{"n_head": 3, "positions": "rope", "init": "normal", "beta2": 0.95, "weight_decay": 0.043, "batch_tokens": 32768, "seq_len": 1024}
Each number is 200 + 20 x the weight over its row's rms, rounded and kept within 0 to 999. Layers, rows and columns count from 0. The size before them is the row's rms in percent of the matrix's.

# layer 3 MLP down (transposed), 320x96, rms 0.169, rows 240-262, columns 0-47
109,236,206,211,200,226,204,203,212,230,209,207,208,184,174,198,223,220,196,202,215,192,183,221,213,217,164,206,180,239,231,198,180,197,191,189,193,165,181,200,197,184,196,207,227,176,221,180,210
109,214,194,207,229,232,237,201,237,204,185,189,189,224,217,213,186,199,175,192,190,211,207,205,194,162,212,199,203,216,211,173,182,244,186,211,219,199,216,190,175,231,237,190,169,168,223,189,171
101,195,189,215,211,201,157,185,154,215,216,194,210,201,239,206,178,209,201,179,200,194,198,197,208,192,213,205,185,176,188,208,175,213,230,199,229,234,199,193,174,162,207,219,186,227,208,166,212
110,186,214,189,207,177,209,184,210,222,198,185,199,180,230,201,210,178,202,195,218,190,213,169,193,213,196,180,185,210,210,213,163,173,191,175,211,189,208,204,197,216,216,178,190,204,211,180,214
101,191,188,219,214,234,184,183,211,147,181,202,197,197,233,207,211,166,206,235,193,220,226,182,186,194,176,181,173,210,181,192,228,200,190,187,205,172,213,240,184,194,200,201,193,217,218,213,214
101,246,201,186,176,189,203,193,191,206,226,196,213,200,194,203,220,209,169,199,203,227,212,179,231,182,217,226,211,204,162,161,167,167,225,177,178,173,203,195,183,209,186,212,191,224,196,191,239
100,185,200,174,193,189,253,198,183,203,176,188,179,205,233,171,197,196,223,185,169,221,184,216,190,196,260,224,236,225,190,217,197,196,200,201,209,196,205,215,234,219,230,228,220,211,195,211,184
106,203,239,199,222,200,220,195,185,209,202,220,187,202,200,187,196,210,209,199,197,189,199,222,183,194,225,200,185,190,198,206,181,171,180,202,151,222,181,209,208,227,235,229,132,202,230,201,195
101,197,173,199,201,221,202,207,170,200,176,203,158,202,184,212,190,214,194,230,203,195,192,225,212,169,228,196,188,208,161,251,184,190,200,195,191,191,185,179,195,180,197,231,184,189,205,222,229
097,204,173,227,200,175,222,237,224,198,214,239,236,190,233,213,217,173,185,190,197,197,194,187,188,237,199,196,192,177,157,192,200,183,197,188,187,192,191,186,202,213,217,221,220,221,216,200,200
099,215,216,207,208,198,204,189,220,194,179,199,184,194,215,222,204,214,173,249,185,197,231,223,172,198,204,173,199,204,212,177,217,202,203,195,214,202,217,182,156,231,200,134,204,205,163,204,203
100,207,182,217,214,222,231,170,221,195,224,219,209,232,180,193,206,190,195,188,180,202,187,166,215,199,205,194,222,223,200,211,170,195,222,209,190,229,207,173,178,207,185,193,190,194,212,225,200
093,175,230,204,220,195,218,212,207,225,207,202,218,191,181,214,196,193,210,193,179,206,186,184,184,192,213,216,213,157,213,204,209,151,198,194,202,162,181,182,205,155,213,219,193,214,172,202,231
094,206,194,212,172,225,227,187,176,242,211,215,196,185,198,212,208,198,225,231,161,220,239,182,227,214,198,196,175,208,203,217,236,179,157,206,209,184,194,202,179,245,218,165,193,177,197,207,201
099,201,206,197,183,193,187,191,208,236,205,247,202,218,251,201,167,238,191,205,200,198,210,177,184,203,189,188,191,194,210,171,182,181,212,206,192,201,166,203,177,247,196,169,187,192,232,188,163
110,163,231,210,197,176,176,188,198,163,225,198,199,241,196,197,208,212,197,242,184,183,207,178,210,179,196,175,170,219,212,185,175,205,200,176,183,198,211,203,191,163,206,188,212,166,240,177,215
094,226,229,174,202,194,199,216,153,177,202,190,189,179,192,226,188,221,174,210,186,192,161,196,208,201,198,198,225,178,197,183,206,172,223,176,193,177,243,203,198,232,194,196,190,186,224,206,217
103,194,222,187,186,196,210,157,158,232,224,231,182,190,228,205,148,208,218,190,172,196,202,198,197,183,226,201,210,208,181,222,186,191,226,219,165,184,207,199,198,183,179,195,198,210,215,204,182
114,211,202,211,196,226,162,206,228,202,199,218,228,212,183,193,255,220,228,214,207,223,193,191,206,181,222,225,159,201,184,212,229,199,219,228,201,209,212,194,199,239,205,213,198,164,174,178,173
100,221,205,160,228,133,174,208,198,171,206,212,192,238,231,225,170,226,175,211,183,208,187,210,209,178,220,180,186,228,199,211,206,207,244,212,211,196,186,198,214,198,167,214,228,222,197,199,217
109,217,200,203,240,184,242,214,186,194,219,199,229,176,227,194,202,191,165,224,203,186,210,233,207,175,193,199,203,204,179,181,243,217,190,246,199,202,198,181,216,191,247,166,219,171,197,195,180
097,192,160,203,192,190,172,198,201,162,195,202,161,170,225,205,203,229,224,178,191,236,190,175,188,193,171,202,198,223,207,158,204,168,177,188,185,162,178,185,219,208,227,205,202,219,222,212,207
082,197,198,188,203,189,260,217,207,195,243,179,187,178,238,212,191,196,204,167,178,222,176,180,177,217,215,241,224,197,213,172,205,221,212,174,189,182,159,163,196,201,218,205,220,188,227,223,202
# layer 3 MLP gate, 320x96, rms 0.191, rows 241-263, columns 0-47
106,208,190,183,211,174,193,202,167,221,172,179,186,169,190,186,211,190,183,186,183,188,204,209,204,217,178,206,234,205,185,212,219,225,212,171,195,203,212,216,217,176,167,193,218,245,167,200,219
110,197,216,200,177,182,211,210,218,175,201,231,204,174,191,188,180,199,194,192,194,207,246,200,243,213,197,223,212,198,238,225,197,199,182,174,195,190,216,202,197,214,185,183,193,181,202,221,215
115,200,234,223,178,150,205,193,196,229,153,203,212,185,213,192,229,175,234,220,195,261,222,193,190,196,203,227,193,173,214,195,168,248,195,196,200,215,213,168,209,204,185,201,183,239,192,155,207
091,208,177,207,196,207,212,201,183,216,173,169,175,215,218,217,209,203,185,237,202,160,225,188,217,236,202,183,246,207,232,218,196,221,213,248,169,197,201,206,192,200,200,175,173,197,239,207,216
098,187,215,205,236,204,211,214,167,164,195,182,211,170,194,204,220,167,227,201,188,197,223,186,188,165,177,198,173,196,250,194,205,193,207,206,230,212,214,191,226,214,150,179,169,176,209,231,191
096,209,178,196,201,215,179,210,204,181,229,197,204,174,207,202,192,178,185,201,167,195,179,206,188,212,204,192,199,169,177,192,152,213,180,212,184,202,199,199,217,187,178,200,212,198,179,207,133
102,188,219,234,192,163,197,180,205,206,208,205,220,216,198,211,212,211,179,233,187,198,200,237,164,176,185,188,205,178,165,222,178,183,169,188,190,201,189,201,216,172,228,213,188,209,213,199,216
092,215,239,180,195,206,196,208,203,224,231,191,199,200,237,168,200,181,209,192,211,242,170,177,181,220,182,196,209,205,165,187,156,166,205,176,201,215,177,216,224,193,201,210,169,192,199,206,173
111,221,187,237,201,202,208,206,194,222,239,211,188,187,230,225,232,219,205,193,209,225,167,193,183,213,165,211,173,218,181,194,220,203,195,197,224,242,208,220,206,198,160,232,225,189,219,233,214
110,210,227,173,197,221,148,223,188,222,198,195,192,192,243,161,195,181,177,181,199,226,221,196,243,221,179,172,212,222,232,233,208,198,202,193,193,203,206,190,209,216,222,169,202,194,211,192,171
103,197,201,209,195,198,173,187,221,206,189,192,170,206,210,230,198,226,251,175,187,198,202,188,183,189,215,201,191,219,204,208,188,178,204,186,166,173,201,191,244,194,207,207,214,232,181,190,219
089,231,190,182,195,203,214,217,244,173,231,173,180,211,209,222,169,186,179,217,220,187,196,236,204,198,187,222,201,234,184,220,197,202,204,205,153,180,191,215,199,182,214,223,206,187,173,219,213
092,202,178,236,219,204,192,172,207,217,192,209,187,193,248,191,208,209,197,218,186,223,181,206,180,175,197,226,202,206,233,168,195,209,226,211,209,170,203,198,246,260,224,222,183,190,197,183,219
087,207,172,216,189,173,196,207,250,246,176,233,206,219,207,191,193,214,199,210,207,180,184,189,178,205,196,171,193,177,205,217,193,196,213,223,191,191,205,215,200,182,232,185,201,203,211,235,192
103,176,182,188,198,171,190,179,163,221,202,176,190,177,192,172,220,183,207,214,204,226,183,185,205,200,185,199,163,239,186,205,262,160,163,185,206,213,223,198,169,205,193,203,219,190,214,183,205
086,229,205,218,179,188,194,210,200,220,210,214,186,197,191,234,222,189,190,194,207,252,175,238,189,196,221,205,155,202,185,219,212,238,174,176,173,187,196,207,207,189,203,203,225,206,198,171,190
112,187,212,231,216,202,212,210,182,242,183,227,169,199,212,194,191,190,231,191,171,184,157,211,201,208,213,204,233,183,183,196,180,214,200,200,181,199,216,193,216,136,188,231,237,199,208,187,203
112,210,187,197,200,194,178,188,189,190,193,187,182,198,217,216,203,143,229,197,196,214,176,208,233,211,181,192,196,209,212,178,240,209,214,170,149,230,194,198,205,215,164,221,173,183,214,207,215
105,197,223,178,196,167,227,203,193,227,172,210,202,213,199,212,164,198,194,194,224,207,232,201,202,231,201,217,199,188,203,204,175,157,187,243,213,203,194,208,191,217,198,207,170,226,202,185,204
108,176,205,223,192,211,203,161,195,205,188,243,219,182,214,200,206,209,206,174,226,206,209,217,169,205,196,213,207,227,198,199,195,161,207,177,186,194,206,197,210,196,229,252,188,189,209,206,214
090,225,202,200,203,188,202,207,206,204,189,200,191,229,171,223,235,208,195,206,200,205,200,212,245,209,188,186,200,248,201,188,185,229,211,216,181,172,209,201,214,217,207,189,214,252,201,218,216
087,212,197,200,210,246,203,204,226,211,190,225,218,149,201,200,209,186,232,224,203,176,194,221,191,213,201,202,190,227,210,228,222,179,203,195,188,148,197,207,206,192,212,188,212,199,182,174,197
094,189,196,191,202,218,220,195,169,210,201,170,176,219,185,177,198,180,208,239,196,207,177,225,142,189,156,212,156,186,221,161,207,188,206,219,227,222,200,230,230,208,190,214,194,184,198,195,174
# layer 3 MLP up, 320x96, rms 0.184, rows 241-262, columns 0-47
096,255,209,202,241,193,186,193,195,212,191,155,182,186,205,195,187,195,161,235,176,211,175,163,196,192,226,230,182,225,186,202,216,185,198,195,250,198,217,215,196,194,175,214,166,207,196,212,192
105,165,219,174,180,184,180,214,184,213,200,219,185,203,229,220,204,203,229,210,188,212,213,202,196,200,200,187,211,189,173,182,183,225,207,235,252,231,175,210,230,198,212,184,183,244,206,175,185
113,216,216,169,179,210,213,204,189,197,211,218,186,182,195,175,218,214,240,187,196,197,222,196,191,196,186,181,214,217,197,179,223,199,198,170,178,196,170,203,180,217,234,194,218,193,192,193,219
088,192,226,167,231,221,248,200,215,226,203,181,200,168,205,191,216,204,208,199,205,208,238,159,222,207,188,190,163,228,198,179,188,203,197,217,158,180,224,200,209,185,195,187,198,199,211,201,251
090,202,195,163,157,201,170,201,203,226,208,216,188,229,212,191,181,244,213,205,228,185,167,207,216,228,203,189,240,208,158,184,185,213,211,219,205,185,198,188,213,210,244,213,203,222,179,166,184
098,209,190,196,185,188,191,195,201,188,169,213,201,184,211,237,200,206,176,194,179,168,203,200,165,224,213,205,203,183,200,182,165,206,189,216,198,204,191,193,194,172,193,199,212,199,187,185,138
111,219,167,159,203,229,219,215,197,192,192,197,209,194,192,184,199,204,214,180,209,198,196,170,207,210,200,214,206,227,224,167,197,226,221,184,226,213,216,218,178,166,165,197,253,190,185,231,201
097,189,174,212,203,189,219,215,194,204,172,212,187,205,182,200,205,215,222,230,179,158,218,204,217,177,225,205,203,200,209,209,241,236,197,215,199,213,214,186,199,216,202,201,218,209,200,195,216
097,177,193,232,196,200,204,179,207,227,181,205,192,192,208,211,228,227,238,193,210,174,185,196,208,206,189,186,176,226,189,201,218,163,198,182,201,189,184,178,211,191,196,173,228,214,200,200,199
114,225,219,187,207,222,153,205,187,212,190,223,216,189,240,204,216,230,171,207,219,238,209,182,176,196,201,224,209,189,201,186,205,202,210,203,208,179,200,182,186,257,218,185,194,214,185,173,215
099,211,190,221,182,178,195,201,194,205,201,209,184,219,182,221,202,192,186,245,207,197,201,197,239,191,195,198,203,184,191,221,234,222,204,229,192,254,211,177,181,229,176,189,171,207,234,211,186
090,165,198,198,175,196,180,223,211,206,196,229,189,178,210,187,192,219,199,236,195,176,204,204,198,200,175,221,205,193,208,216,195,192,209,160,191,228,243,198,211,173,177,242,186,225,228,156,166
093,216,219,182,219,170,197,217,238,197,207,197,214,272,179,190,184,199,178,171,196,183,201,182,216,216,199,189,201,178,174,219,179,186,211,180,190,178,173,204,172,185,192,202,188,210,241,232,190
096,184,198,184,191,200,220,201,204,239,210,286,248,240,223,208,185,203,187,212,163,200,212,200,212,165,201,197,177,191,191,192,185,189,208,197,218,233,193,201,195,227,203,175,169,180,207,233,189
115,241,202,208,220,238,230,207,167,213,195,149,194,196,206,198,215,201,198,199,211,214,205,202,193,214,217,208,199,185,195,205,230,189,209,208,176,170,147,213,213,204,186,213,203,197,214,186,182
089,206,215,237,157,145,195,195,213,226,175,202,205,179,205,201,229,173,211,224,174,216,224,181,225,222,187,202,184,211,215,238,202,214,190,207,161,188,181,177,176,215,231,206,215,215,202,207,182
110,194,227,212,190,199,185,191,200,199,180,206,157,197,179,189,185,200,208,193,201,174,194,209,183,225,205,216,199,189,195,192,190,206,191,215,192,181,201,216,195,144,184,195,239,196,212,187,194
109,224,163,213,205,183,236,206,251,173,173,191,199,164,211,178,218,200,188,212,187,188,199,163,208,226,227,163,225,207,195,229,207,205,193,218,177,220,214,215,214,152,192,199,224,190,179,204,188
103,178,221,215,218,165,186,169,170,191,207,208,176,199,207,214,187,202,181,223,185,192,213,202,198,175,234,190,208,250,206,202,186,200,213,177,226,216,194,199,202,213,200,210,235,216,203,190,190
109,201,232,179,171,211,174,178,193,211,214,229,225,197,202,167,208,197,203,191,218,200,186,187,172,197,212,200,218,207,211,198,196,172,195,220,213,178,204,214,225,186,254,202,211,172,227,199,177
091,207,145,214,211,220,167,218,234,210,176,214,167,216,192,207,220,179,175,193,236,224,182,204,239,209,192,180,225,173,221,210,182,213,173,216,216,206,214,174,187,164,196,192,207,203,209,207,231
082,196,189,189,216,182,216,183,228,206,188,172,225,192,201,188,209,225,214,236,207,188,212,156,216,223,212,203,193,216,231,171,207,182,186,193,200,193,190,176,191,190,193,208,200,226,152,210,161